Each number is 50 + 10 x the weight over the matrix's rms, rounded and kept within 0 to 99. Layers, rows and columns count from 0.

# layer 3 MLP down (transposed), 768x192, rms 0.0522, rows 677-731, columns 0-63
49 52 45 55 54 47 63 49 62 44 56 54 53 49 58 30 45 38 57 41 63 46 59 61 39 51 51 35 48 53 39 35 51 51 42 67 49 57 48 65 60 41 60 58 64 57 53 55 40 61 18 57 53 66 56 54 43 71 40 53 36 53 46 55
61 54 49 45 56 32 48 52 44 50 57 49 52 37 44 32 59 48 78 60 39 59 43 46 36 56 70 56 45 45 62 50 55 57 37 68 61 55 52 48 30 61 51 55 59 69 50 51 23 81 62 40 33 61 31 48 75 64 40 45 59 31 42 30
65 40 47 63 44 46 28 54 48 67 44 42 52 69 36 31 66 48 41 40 58 51 48 47 47 44 36 52 54 43 39 68 46 35 64 50 60 56 48 36 51 52 34 54 54 40 45 62 54 67 48 59 43 59 32 48 55 40 53 52 27 51 60 52
43 39 58 78 54 46 57 45 47 41 45 47 33 45 52 53 56 45 54 46 46 27 49 54 41 41 42 49 49 38 52 45 45 66 43 63 34 51 39 49 43 52 44 48 57 45 42 57 40 57 45 54 50 36 44 40 49 52 40 53 72 42 44 49
54 32 49 31 73 34 55 54 54 45 44 42 52 53 44 56 57 57 64 47 46 49 37 43 40 45 49 42 38 55 49 47 52 35 45 48 45 38 49 58 61 56 62 43 51 52 64 47 41 65 53 40 53 52 50 44 38 43 50 51 38 56 50 59
73 44 36 74 47 44 42 59 55 30 63 67 54 42 61 49 22 45 51 59 56 50 50 41 39 55 41 43 72 49 44 53 46 57 37 51 59 46 36 46 58 46 39 59 58 63 56 41 48 55 53 53 49 36 75 45 46 63 40 48 44 65 62 50
53 39 48 45 44 37 62 46 56 51 56 65 39 61 46 35 52 44 42 46 44 63 52 36 35 52 40 42 57 71 52 44 24 59 46 67 62 31 68 65 58 38 61 64 47 35 35 38 42 78 45 48 44 49 53 52 41 36 62 47 54 43 36 54
51 42 59 68 55 47 54 41 47 59 37 46 25 67 42 55 60 58 54 39 65 50 41 49 63 60 42 53 56 38 61 75 35 38 48 48 51 56 52 57 42 35 57 58 56 53 48 42 41 46 56 36 48 39 39 57 49 56 51 42 45 63 40 31
52 49 72 37 30 42 38 60 52 47 26 50 43 75 53 41 42 50 61 53 58 60 51 52 61 55 51 36 53 37 44 61 59 67 56 56 47 46 48 29 39 49 49 62 43 42 50 48 55 50 63 51 48 52 75 51 44 62 49 47 65 54 53 54
46 43 50 64 46 48 53 64 49 62 54 59 40 67 45 50 46 51 42 42 61 55 59 75 63 59 44 57 45 38 27 32 38 45 84 36 51 60 47 56 62 52 56 46 41 40 58 65 48 47 59 50 54 57 59 72 57 50 51 85 59 68 61 39
53 41 57 60 54 43 65 62 59 55 59 45 22 40 59 72 48 42 61 50 38 73 37 61 53 68 38 39 50 54 50 45 56 50 58 53 48 52 50 53 45 53 38 49 53 41 47 62 56 53 55 55 53 53 58 58 53 69 55 64 41 67 41 42
46 43 43 55 54 58 60 49 48 41 56 50 42 48 54 50 59 54 48 45 46 49 43 46 43 47 59 45 65 62 31 54 37 49 58 47 37 45 35 47 56 55 64 62 41 64 58 52 40 44 44 55 47 50 36 61 54 55 45 62 58 61 51 45
67 51 38 42 51 49 60 63 39 59 31 46 41 46 39 59 47 61 46 39 45 52 32 70 56 59 52 42 61 69 58 46 54 50 44 54 60 51 49 49 62 41 57 46 56 51 26 44 48 35 52 53 35 46 53 59 35 44 53 48 63 41 57 53
40 38 50 46 49 51 66 48 41 58 72 43 68 49 60 47 42 66 53 61 54 28 51 63 51 45 54 47 56 51 58 46 40 71 37 38 59 41 53 24 42 44 40 51 69 40 43 43 61 58 44 28 37 41 51 32 33 67 64 53 53 61 52 47
56 45 51 42 44 35 48 54 58 49 52 57 57 47 74 44 58 45 54 34 81 54 67 59 44 47 59 66 57 40 30 54 31 49 66 57 53 46 57 60 60 41 46 45 61 65 33 63 39 56 42 51 51 53 45 55 40 49 44 70 49 50 39 71
50 59 57 58 38 55 52 53 61 50 61 53 66 40 52 43 65 51 40 25 49 50 51 37 48 38 58 51 49 51 54 68 47 38 37 58 38 47 38 33 53 54 42 37 61 53 41 50 67 50 47 40 48 58 40 53 44 40 59 56 46 36 53 50
37 39 53 53 53 55 57 37 48 49 64 33 47 48 54 40 50 48 52 52 51 47 65 28 44 47 54 47 54 38 44 55 70 53 45 64 49 42 40 36 43 58 45 39 59 64 38 51 53 67 45 50 64 48 33 49 62 31 64 55 52 62 55 51
50 59 47 54 61 57 46 43 50 49 45 69 32 52 57 46 34 60 72 44 58 47 60 48 66 61 46 55 31 59 55 54 47 61 48 44 48 51 58 40 43 60 43 49 63 40 60 35 59 53 61 60 45 57 28 43 51 48 46 56 48 49 55 57
44 39 41 58 36 53 48 51 53 55 43 42 44 47 53 72 59 57 52 48 47 51 45 57 53 46 33 50 38 67 48 63 50 50 46 47 45 43 52 65 48 50 39 51 43 54 56 47 61 39 56 41 67 58 46 60 51 50 55 56 51 47 41 48
43 59 41 51 47 39 41 49 52 37 31 59 52 53 36 46 41 48 58 49 51 37 54 37 36 53 53 49 54 51 44 52 66 53 53 39 35 55 53 52 61 35 54 51 49 52 51 44 44 46 73 53 67 49 40 48 41 56 62 66 44 25 45 71
68 25 67 77 38 37 51 30 57 59 55 68 49 70 40 56 63 44 42 39 41 58 48 64 38 69 36 54 58 45 21 66 48 61 79 58 39 58 34 34 33 52 29 56 33 39 50 58 28 50 43 62 66 57 53 38 61 32 39 66 83 77 37 57
46 55 52 52 28 48 52 63 34 64 71 47 35 43 48 48 39 40 64 57 44 46 58 52 46 49 34 52 50 48 42 59 35 47 50 55 62 34 30 42 50 46 47 54 65 62 36 49 51 35 55 52 26 70 55 56 40 68 81 64 37 48 52 68
54 40 50 69 37 70 67 47 77 35 50 57 62 32 43 63 84 57 43 61 64 54 41 62 55 59 52 51 45 62 46 67 57 53 39 53 40 59 65 57 54 20 60 50 64 39 48 31 36 54 64 33 59 57 53 43 50 32 55 59 54 66 43 50
50 49 61 44 34 64 54 48 48 43 39 49 61 58 55 45 32 30 51 58 35 39 34 38 45 63 43 69 40 54 36 53 53 45 51 53 43 61 46 51 52 64 68 43 59 39 50 52 45 58 39 63 44 33 47 41 44 39 50 55 37 67 41 51
61 51 59 58 54 63 48 56 33 70 46 23 73 46 36 47 52 33 44 36 53 52 55 36 63 53 49 59 47 45 49 53 49 52 53 53 44 68 65 40 55 54 50 28 49 51 50 56 51 58 46 48 64 51 39 59 62 46 45 43 41 59 49 44
58 51 51 51 53 58 40 40 51 39 46 69 34 58 31 37 30 42 40 42 53 42 35 44 54 63 64 58 51 55 36 45 56 56 61 41 39 62 30 22 60 69 41 38 56 53 49 52 58 46 83 71 56 70 30 40 57 32 70 55 46 16 50 54
50 55 61 36 53 46 33 60 54 57 37 39 33 67 72 36 56 56 45 58 66 35 57 49 51 53 50 54 57 48 54 35 61 52 46 47 58 62 46 56 55 40 47 28 29 52 49 43 54 45 63 32 67 55 70 54 52 52 40 42 28 37 49 52
39 57 63 58 48 35 47 51 47 51 55 35 68 52 50 48 31 49 49 50 56 29 41 62 52 53 52 52 48 42 42 53 48 53 66 63 46 55 69 56 35 41 63 59 52 34 31 49 50 42 52 53 43 38 53 39 20 55 56 34 50 54 55 41
61 54 57 48 37 60 53 60 54 55 67 57 41 70 61 58 55 39 45 74 59 47 51 56 56 48 57 56 38 66 40 52 55 54 44 44 38 44 28 39 42 41 45 62 38 47 52 67 45 47 57 45 54 34 62 47 72 51 47 57 58 45 54 68
38 39 57 46 57 53 47 54 34 57 71 49 50 41 43 61 46 41 57 50 64 37 41 47 43 66 39 63 82 54 34 54 47 45 54 47 31 52 47 48 43 55 51 43 47 56 49 46 52 56 45 52 21 66 54 50 53 45 60 40 45 36 55 68
42 50 31 48 49 36 64 54 50 63 42 44 46 48 55 42 42 73 52 62 36 67 41 41 55 50 62 53 55 57 39 58 43 44 46 41 57 43 61 57 55 49 37 53 40 40 57 41 55 55 61 49 52 62 52 53 48 67 56 46 60 47 59 40
60 38 42 46 35 29 65 45 46 43 38 47 52 57 32 35 56 57 64 44 39 61 54 40 54 47 60 43 48 37 57 55 60 54 50 43 57 48 63 48 57 50 48 58 37 54 51 47 34 53 48 55 39 52 39 47 43 50 58 55 40 54 53 51
59 67 49 69 64 53 59 48 49 42 53 36 58 51 67 58 59 46 42 67 57 42 40 50 39 51 48 41 63 52 52 42 48 46 59 71 28 60 43 53 50 47 69 58 58 60 45 42 57 59 43 45 66 56 47 50 64 37 45 41 53 64 49 68
41 46 50 56 55 66 57 36 72 59 60 56 63 39 59 34 45 57 53 60 51 47 55 28 45 54 45 52 51 52 87 59 56 52 55 44 36 60 68 58 54 36 56 52 52 37 60 60 58 59 53 44 57 53 35 51 40 52 47 52 45 42 53 48
42 30 36 37 45 45 59 66 45 32 43 64 60 56 56 47 49 55 56 39 54 71 37 28 55 59 44 42 71 57 39 50 56 55 36 40 49 65 59 42 42 53 44 45 53 54 54 47 45 52 56 40 59 57 49 46 56 47 35 39 40 52 39 51
51 59 59 73 49 52 50 62 59 66 43 37 41 41 56 53 69 60 66 54 45 62 38 51 45 49 59 49 56 44 62 54 46 45 54 52 43 59 55 40 56 55 48 58 32 43 45 62 60 53 36 57 51 71 55 55 45 49 43 55 61 54 37 53
39 55 43 53 64 54 45 46 65 55 51 48 49 60 38 39 35 50 60 53 58 49 49 55 54 52 45 37 53 46 59 58 34 61 40 45 45 45 62 35 55 35 56 50 65 51 50 53 48 48 54 39 48 45 49 45 49 39 57 48 47 54 36 48
46 68 53 51 57 76 57 53 34 37 45 42 52 61 53 51 39 61 33 53 45 42 48 56 58 39 52 49 59 41 48 61 51 73 48 66 60 41 55 56 32 44 54 53 52 51 50 74 47 70 42 38 42 40 41 46 37 39 35 37 47 54 68 66
67 71 41 64 61 57 51 47 52 40 48 74 52 59 33 63 47 51 49 33 31 54 45 60 49 50 48 60 35 57 47 41 48 57 43 29 52 69 52 40 49 54 44 50 59 57 49 52 44 39 63 36 41 54 53 41 48 39 66 55 51 68 70 38
36 66 60 56 56 41 55 41 52 53 70 43 57 38 59 43 66 59 61 54 54 65 39 61 47 57 40 46 56 56 34 37 50 67 45 48 65 46 46 62 60 44 58 59 66 64 47 39 61 52 44 50 41 57 36 33 65 55 42 57 48 64 49 61
45 69 60 50 46 49 48 54 43 33 57 47 55 60 46 46 54 50 47 52 56 57 47 62 51 61 55 44 69 50 65 37 54 47 52 33 49 70 33 56 61 54 62 46 57 64 56 56 52 33 42 59 61 52 59 49 71 54 53 51 47 39 49 58
55 65 29 42 67 51 43 55 46 51 44 53 59 58 60 58 55 55 42 46 41 68 52 61 51 56 50 33 45 62 53 55 42 48 46 44 47 56 57 33 40 49 50 57 59 54 57 57 60 61 50 43 50 41 28 59 56 54 54 52 54 52 36 46
43 51 68 58 35 56 45 40 55 47 36 50 44 63 54 50 52 35 46 66 43 25 45 40 62 54 54 71 39 53 48 45 39 54 65 59 56 59 51 34 41 49 69 36 35 47 46 67 52 43 52 36 46 46 53 45 53 49 59 30 60 43 59 49
50 67 46 59 38 54 52 41 55 56 33 45 51 50 50 47 41 71 51 42 67 58 44 49 79 61 71 50 37 65 50 46 64 75 38 50 55 46 51 40 32 46 48 41 49 64 52 58 48 62 56 42 60 32 46 51 42 56 34 49 62 49 43 48
48 37 38 46 38 42 41 41 64 55 71 76 33 58 40 47 53 66 14 44 43 42 50 66 55 53 36 59 60 40 62 80 51 67 54 41 57 50 53 50 49 67 55 41 44 57 59 52 51 50 51 44 52 51 54 46 56 67 30 47 40 49 44 50
54 41 55 41 48 50 52 66 43 61 69 63 49 54 48 57 61 60 51 41 64 35 31 53 46 45 34 43 77 49 29 50 36 65 23 58 62 54 52 52 60 57 47 49 60 55 56 54 54 47 37 60 51 33 61 59 57 51 35 54 67 73 70 37
43 56 63 69 52 58 61 55 45 47 55 49 49 46 57 55 49 34 36 36 43 47 38 47 60 61 52 49 62 46 53 38 43 32 47 43 65 52 49 60 23 46 55 60 32 58 30 55 64 42 57 52 60 31 32 47 32 27 42 43 55 39 39 63
44 58 47 39 35 44 60 56 60 49 51 60 58 56 42 45 57 52 55 59 46 53 48 54 39 33 44 54 31 36 45 58 49 49 46 49 51 48 39 55 48 64 33 44 61 37 48 47 59 54 54 61 38 72 61 47 51 68 56 51 53 30 62 42
28 45 69 38 44 47 50 39 36 56 53 52 56 47 52 49 25 51 44 38 47 48 48 27 59 38 36 67 36 43 35 45 62 71 36 51 62 46 60 47 42 59 51 51 52 50 50 49 47 39 69 75 43 67 45 49 51 62 46 57 46 23 29 48
48 43 43 56 68 63 53 57 60 59 49 45 45 60 48 44 61 50 64 55 65 61 50 56 50 59 24 55 58 61 40 38 50 41 58 68 52 54 58 52 41 51 31 43 53 62 44 50 64 51 41 42 42 50 42 45 30 51 50 58 66 71 65 44
55 45 50 59 60 57 36 65 55 42 56 49 79 47 57 48 53 52 40 53 56 52 43 32 48 54 42 66 55 52 58 55 55 48 43 46 43 56 53 35 46 47 48 45 62 49 39 50 54 43 57 57 40 42 50 62 41 60 31 49 56 47 61 49
49 46 35 57 56 64 49 52 59 52 51 60 61 62 44 58 57 61 41 54 64 53 57 53 68 50 57 53 41 38 46 61 27 65 41 65 51 72 50 49 44 43 30 58 49 51 64 41 65 44 58 59 52 41 55 39 44 51 60 46 72 37 56 56
44 50 49 66 58 51 50 25 38 58 50 49 47 50 46 53 53 61 57 46 40 55 65 50 50 61 46 50 48 57 55 55 49 56 50 38 35 43 39 64 52 49 62 39 48 47 47 54 32 39 53 55 43 51 63 43 51 53 55 46 37 68 68 44
59 52 50 32 40 64 46 43 41 53 46 69 51 56 46 48 41 45 55 58 39 51 27 48 29 40 64 55 66 62 38 52 54 50 53 48 54 48 35 42 59 57 34 61 55 52 45 40 59 48 70 35 50 36 54 53 60 50 52 41 59 52 50 57
53 54 48 61 45 56 50 48 50 57 30 53 53 69 48 53 42 59 38 46 63 55 56 51 41 56 54 57 41 35 46 60 66 41 40 45 54 47 69 52 61 39 47 40 54 51 55 59 32 50 51 56 74 57 62 42 31 67 42 53 30 52 45 57
# layer 3 MLP up, 768x192, rms 0.0521, rows 678-731, columns 0-63
58 53 47 40 71 57 48 73 68 54 52 49 43 33 69 43 48 43 46 39 60 55 31 48 54 46 60 20 49 42 63 65 62 49 42 50 36 60 41 64 55 59 52 58 62 39 45 48 38 46 54 22 50 52 50 46 68 50 71 49 36 37 40 52
35 52 49 34 48 60 64 60 49 39 43 52 57 57 53 49 56 49 41 50 65 48 46 56 47 44 34 55 48 46 47 60 57 65 59 53 51 24 45 60 56 66 37 39 41 38 47 50 60 60 51 52 65 72 59 64 51 42 53 42 49 48 41 54
30 49 44 61 54 61 43 63 55 55 53 39 40 39 60 50 52 51 54 35 48 47 42 41 67 51 53 51 55 49 48 58 57 36 63 44 61 53 51 41 40 56 48 40 41 44 66 46 56 29 67 60 57 50 58 60 64 40 40 62 44 67 66 41
45 39 36 53 45 57 49 58 72 66 48 57 51 61 48 55 55 62 58 38 48 59 64 52 59 39 63 46 56 58 42 46 60 53 41 48 43 63 58 52 47 33 35 47 52 48 43 47 42 31 51 50 44 62 49 57 34 65 45 63 45 47 54 57
49 43 56 42 65 54 58 53 48 60 39 34 60 56 52 53 67 41 34 55 61 40 49 43 35 84 53 48 52 40 47 35 42 53 34 31 41 47 53 43 42 37 53 47 47 45 53 55 53 60 45 47 41 57 69 50 36 57 49 43 40 38 53 36
44 36 58 61 58 48 42 22 51 67 68 54 36 49 56 52 49 63 54 46 42 52 42 68 54 50 51 67 54 65 60 44 47 50 45 62 63 43 44 66 38 53 56 54 40 24 52 32 48 53 52 51 50 36 55 44 52 30 76 60 57 39 53 74
41 37 66 51 72 43 49 63 46 45 50 43 47 46 55 35 46 38 46 21 36 42 45 36 50 69 60 64 44 68 63 48 61 64 46 47 47 50 60 56 43 21 49 39 57 53 67 45 47 48 63 44 52 40 47 42 40 44 46 40 51 45 61 55
40 51 71 47 66 55 52 58 61 67 35 27 42 32 46 40 48 55 68 64 36 61 47 48 19 63 50 38 53 52 54 51 53 51 41 58 43 51 49 51 61 43 63 51 51 49 59 58 55 42 33 55 51 47 50 28 55 67 71 46 38 38 65 68
59 36 39 47 50 40 37 23 42 44 52 50 46 48 53 45 54 50 60 46 54 50 41 30 37 51 40 56 60 32 46 41 47 63 61 44 52 33 69 45 49 60 51 54 40 44 77 56 47 50 50 41 51 49 47 43 41 54 48 37 33 46 52 56
59 48 44 42 39 61 38 51 57 52 46 49 58 47 49 39 42 43 46 48 51 45 41 51 54 50 54 51 66 59 53 59 74 51 41 61 63 46 75 51 44 65 55 54 51 54 71 41 40 44 61 50 60 26 43 34 55 61 76 41 31 57 60 54
45 54 57 37 56 61 64 50 48 55 39 49 41 51 53 35 37 56 47 52 32 53 57 45 58 48 31 62 40 49 52 49 63 43 48 41 61 45 57 46 49 55 30 32 36 38 66 41 60 55 47 37 58 48 61 54 42 40 72 41 31 42 55 43
49 70 52 63 27 60 50 37 35 43 45 68 43 61 69 49 43 50 46 54 54 53 51 59 57 53 45 53 58 45 64 43 43 67 55 31 68 34 65 64 36 52 49 60 40 60 49 59 65 49 47 58 58 53 72 44 51 52 32 49 69 42 47 36
52 52 50 39 52 54 50 52 50 45 44 34 52 47 27 44 48 70 61 59 57 68 53 56 70 40 64 42 59 51 40 50 50 59 48 64 41 39 54 43 48 51 40 29 51 46 60 44 54 34 39 39 59 39 50 51 42 60 62 48 46 46 35 58
54 52 50 47 41 46 30 53 57 59 52 45 49 51 33 39 50 30 39 49 49 46 56 50 38 54 61 63 49 49 49 51 52 20 48 47 55 50 46 55 48 59 43 63 68 49 55 54 57 51 48 43 42 47 50 58 49 47 58 44 42 55 44 50
46 65 56 52 57 59 38 33 64 49 55 63 47 51 47 46 55 53 55 54 61 52 35 63 60 46 53 45 38 51 37 52 51 50 48 44 63 40 53 48 53 52 54 48 37 55 51 45 55 54 52 55 54 48 54 50 53 61 56 56 49 48 41 43
57 71 45 47 39 33 48 41 49 38 56 57 58 37 58 55 47 60 58 14 56 55 56 32 44 51 51 43 51 39 48 51 51 58 49 58 48 39 61 51 40 57 39 55 40 55 52 44 47 47 42 60 29 52 57 50 57 49 51 40 35 58 61 59
45 45 47 59 49 57 49 47 52 64 55 60 45 55 46 50 53 48 28 66 51 45 53 49 39 28 65 48 69 43 36 52 50 46 43 47 30 53 32 44 48 45 47 58 39 48 49 56 47 50 24 39 63 55 56 47 42 50 54 45 55 48 64 59
65 38 42 51 58 49 53 44 37 63 46 49 51 53 51 66 48 67 60 57 38 42 39 52 48 51 58 54 29 31 52 30 59 66 49 61 50 62 39 43 48 41 54 50 50 43 67 45 48 38 48 42 56 54 59 49 48 56 40 51 33 40 61 40
57 65 50 46 67 42 66 49 70 41 59 55 51 50 47 39 57 46 57 41 65 53 66 48 42 50 39 66 55 59 54 64 48 61 57 38 65 53 42 42 55 64 47 43 45 29 32 63 52 46 42 61 62 42 45 39 60 50 52 56 51 54 43 75
62 71 80 41 59 54 46 39 56 54 69 48 49 45 58 50 39 41 63 39 54 27 52 35 39 57 66 35 43 57 60 54 36 56 54 41 36 38 58 27 52 56 62 37 69 66 55 50 57 54 44 34 30 40 53 54 58 61 59 54 62 57 51 54
57 45 55 43 35 44 34 62 57 67 54 58 50 56 58 52 62 46 68 62 35 66 48 40 41 55 44 49 57 43 57 47 43 36 33 39 61 45 51 50 34 46 38 37 41 56 49 35 38 66 35 51 59 65 41 55 44 44 44 58 44 42 67 43
62 43 72 54 48 51 43 44 72 41 52 35 57 48 39 54 58 61 56 51 50 43 54 34 55 50 42 50 56 55 42 51 31 50 49 40 58 37 44 44 40 56 54 52 53 47 26 49 48 61 34 42 57 53 70 47 59 50 59 39 43 40 47 61
32 43 59 44 34 61 54 45 35 34 56 41 54 67 47 51 37 38 52 53 53 38 49 73 58 54 47 48 62 34 57 62 72 56 49 43 45 58 62 50 63 46 54 42 49 51 51 43 59 60 39 31 25 74 42 43 55 50 52 34 47 58 71 47
42 50 58 56 68 39 51 53 41 48 46 39 43 41 58 60 62 49 56 47 51 54 56 58 45 53 45 46 61 60 67 47 61 39 46 57 68 34 52 43 39 53 54 40 25 43 46 38 40 51 53 34 34 44 36 42 48 66 36 52 39 47 50 51
45 49 58 36 62 54 25 33 57 72 52 55 41 42 51 43 31 29 51 44 24 51 66 50 52 45 45 56 40 41 50 45 47 33 53 53 38 33 54 51 44 52 66 54 57 49 52 47 33 43 57 47 41 40 34 49 53 56 50 39 47 32 43 57
59 71 55 32 48 62 43 64 39 49 54 36 38 55 49 42 50 31 56 55 47 70 50 50 59 44 59 59 78 51 63 62 64 28 49 51 63 73 61 31 34 47 46 29 51 54 08 48 65 47 80 44 43 63 47 44 75 72 69 66 24 40 41 49
69 48 53 60 52 72 60 50 55 52 48 57 42 57 56 49 59 51 56 57 52 49 57 43 49 44 40 53 55 52 47 70 68 65 51 66 62 46 30 47 41 57 38 44 46 46 50 63 48 38 64 29 48 50 57 43 44 37 50 46 60 54 49 56
47 55 52 36 59 42 47 25 44 57 47 46 54 22 50 44 44 61 46 31 34 45 50 46 41 46 34 43 46 29 52 31 50 49 49 48 66 47 47 61 62 54 47 48 63 57 45 36 52 44 60 48 50 47 41 55 60 52 61 53 43 39 53 41
48 54 55 34 64 51 47 38 57 47 56 53 33 46 47 49 55 40 22 37 38 52 31 41 54 52 32 41 62 48 63 44 41 62 60 59 40 70 44 58 66 47 37 61 61 32 41 53 43 43 55 56 48 41 69 50 58 47 55 45 41 38 57 39
46 64 65 25 47 41 55 45 53 57 73 39 47 48 40 53 54 36 51 48 43 30 68 47 37 49 53 48 70 52 40 54 41 43 47 30 57 51 37 64 48 56 58 49 66 34 44 58 65 64 38 36 47 54 51 44 50 52 47 31 46 59 50 47
56 56 53 38 53 62 34 59 43 47 48 38 61 55 57 65 42 52 42 42 50 64 53 37 52 56 48 46 44 55 54 60 53 42 58 43 42 49 41 52 45 67 48 50 63 53 53 53 37 50 49 44 48 52 52 30 45 54 37 63 53 34 47 55
68 43 60 45 41 53 39 40 44 56 59 54 57 40 39 36 43 63 50 46 45 52 58 57 51 49 45 52 55 55 64 46 28 51 49 61 48 58 56 41 41 68 51 48 37 58 49 63 47 54 57 35 41 52 39 50 43 46 52 55 44 45 57 39
52 48 56 61 69 56 61 47 44 57 52 46 58 55 62 42 46 60 58 53 41 47 57 33 62 45 50 53 50 53 48 32 45 49 38 53 49 59 42 65 41 50 52 59 41 27 36 50 44 36 41 44 56 43 60 56 56 30 42 49 45 59 55 49
57 64 34 43 49 46 39 44 63 54 63 48 67 51 32 35 76 51 50 27 46 44 58 59 34 48 58 53 59 47 52 59 65 46 52 55 65 47 48 43 43 62 50 39 43 62 61 43 66 74 47 57 47 53 63 67 44 45 56 45 46 44 47 57
53 35 67 44 39 36 50 64 45 51 52 56 67 56 45 46 60 50 55 43 50 58 59 43 40 49 49 53 48 42 52 50 41 45 46 49 52 57 56 30 41 51 35 42 48 56 48 25 61 49 48 31 39 50 49 53 41 40 45 43 38 54 52 25
49 52 43 51 49 49 56 39 48 59 55 38 36 44 37 42 58 45 48 67 46 65 44 55 50 46 50 66 55 50 44 35 55 61 56 53 49 54 41 50 44 71 49 53 44 64 40 54 52 59 39 52 64 54 38 40 48 50 55 63 37 48 52 51
62 51 28 43 57 46 43 48 41 55 51 38 45 42 28 46 42 52 52 52 71 57 60 53 61 48 61 55 50 26 65 45 61 62 32 49 45 41 34 63 38 62 65 38 45 38 42 69 57 52 53 51 53 48 78 46 42 63 39 71 46 55 50 38
45 55 49 52 48 49 58 50 48 67 47 60 49 41 50 44 51 61 40 47 53 35 57 52 74 61 52 63 43 54 59 55 55 36 66 62 39 47 64 58 48 51 60 55 33 52 44 50 39 62 49 47 35 42 63 56 49 43 60 53 44 49 36 46
69 49 45 54 54 46 54 75 50 56 56 52 50 32 41 43 48 52 62 62 48 35 46 49 38 49 38 46 56 38 50 35 54 57 63 52 47 44 43 45 65 45 58 47 59 60 54 58 58 47 62 43 42 41 60 36 42 42 47 42 56 43 53 52
41 49 64 28 65 47 46 32 44 64 52 59 48 50 54 49 57 53 67 42 49 56 52 48 55 43 74 59 40 62 45 58 43 66 54 69 50 51 40 47 43 42 65 55 34 34 46 45 46 67 40 56 41 73 44 46 41 44 65 39 62 62 61 52
42 46 33 43 48 50 53 43 49 70 38 49 43 42 62 30 57 43 49 61 57 47 73 44 48 53 65 58 63 38 40 62 47 36 43 49 54 50 45 60 68 38 44 48 63 32 47 78 38 51 43 40 56 51 54 56 52 52 47 30 57 46 47 62
53 26 32 74 45 55 46 41 49 47 52 66 65 32 46 53 55 64 50 53 38 43 35 42 50 44 54 64 62 56 54 41 46 61 60 44 45 43 53 76 58 46 43 66 46 48 51 55 45 55 52 34 53 51 58 51 46 47 54 41 40 38 50 61
47 51 47 38 54 51 57 65 54 49 76 52 49 59 70 45 50 43 46 51 58 44 44 40 47 69 49 51 46 56 49 57 55 10 36 55 54 62 50 48 58 39 42 47 54 49 48 68 49 48 77 43 65 48 54 49 43 56 63 42 37 37 44 35
53 53 42 51 32 48 60 45 46 43 52 48 57 46 52 46 27 51 71 60 59 52 55 67 48 47 53 42 50 58 37 38 61 37 67 51 56 55 44 50 38 36 49 63 53 56 60 48 63 59 64 54 53 65 38 32 54 46 39 39 38 35 51 53
43 48 53 29 47 67 43 48 50 47 39 51 42 25 41 26 42 46 61 42 43 64 46 38 49 39 53 41 59 59 58 73 31 44 57 44 54 40 40 61 57 42 48 48 39 49 44 40 51 34 57 43 53 53 69 66 49 38 45 59 57 45 53 48
49 39 45 65 47 66 63 44 65 51 56 59 52 61 58 37 54 56 54 33 40 38 36 40 55 62 60 47 47 49 69 38 62 74 42 76 66 50 32 54 64 48 48 54 57 46 47 41 52 46 57 52 50 36 48 54 49 47 62 56 44 54 60 43
39 41 55 54 49 41 48 55 63 55 70 58 44 58 45 56 69 42 34 43 38 43 65 33 53 41 56 46 47 59 41 28 49 56 54 55 58 43 37 53 37 53 69 37 49 45 44 61 64 38 39 57 45 57 59 55 31 39 61 47 57 51 55 54
46 58 56 33 55 62 45 51 44 43 48 44 56 41 28 57 66 58 56 48 65 48 59 52 78 58 39 29 52 39 80 65 52 30 51 29 53 66 56 41 71 61 38 32 47 64 49 53 53 40 51 62 44 73 35 47 46 43 29 56 49 50 48 58
71 52 48 54 57 55 59 47 53 52 44 47 59 26 55 45 45 35 44 58 62 57 58 45 65 52 52 53 41 52 50 52 39 46 38 55 53 65 57 33 64 49 58 47 62 44 57 41 50 39 55 58 58 42 60 40 60 50 49 46 58 26 49 59
52 59 53 42 44 69 53 64 55 50 44 44 54 46 61 53 55 63 59 44 65 56 35 55 45 65 53 53 42 65 45 54 53 69 38 61 46 52 45 59 44 50 55 40 22 49 50 46 64 49 50 49 48 54 59 64 52 58 66 48 47 47 42 54
55 54 55 53 59 43 37 51 56 39 55 45 35 38 44 44 53 50 57 51 44 60 54 60 46 55 49 54 67 50 53 56 64 53 47 45 45 49 47 44 47 50 67 54 48 44 66 38 56 56 46 47 51 70 39 54 38 61 42 50 26 54 57 40
37 47 59 36 60 52 50 53 51 30 55 38 55 63 38 39 59 53 48 48 69 51 57 47 46 54 54 67 40 65 45 31 63 47 43 43 44 38 53 64 53 44 50 48 30 51 46 58 49 69 47 33 54 67 56 52 50 24 63 53 70 48 58 41
55 51 46 43 42 45 69 64 49 31 47 42 55 49 53 66 51 48 54 67 34 40 51 47 40 58 55 32 48 44 76 37 55 43 43 46 51 59 62 46 73 58 34 36 72 20 61 43 55 48 53 55 52 65 47 51 56 41 41 63 42 58 60 64
61 30 42 35 63 50 55 62 36 49 33 67 66 27 51 63 33 41 63 64 55 38 61 41 52 58 54 39 56 73 59 57 61 48 44 48 56 57 37 65 48 45 41 68 61 57 50 32 59 37 69 51 29 29 51 42 63 47 75 44 72 64 54 44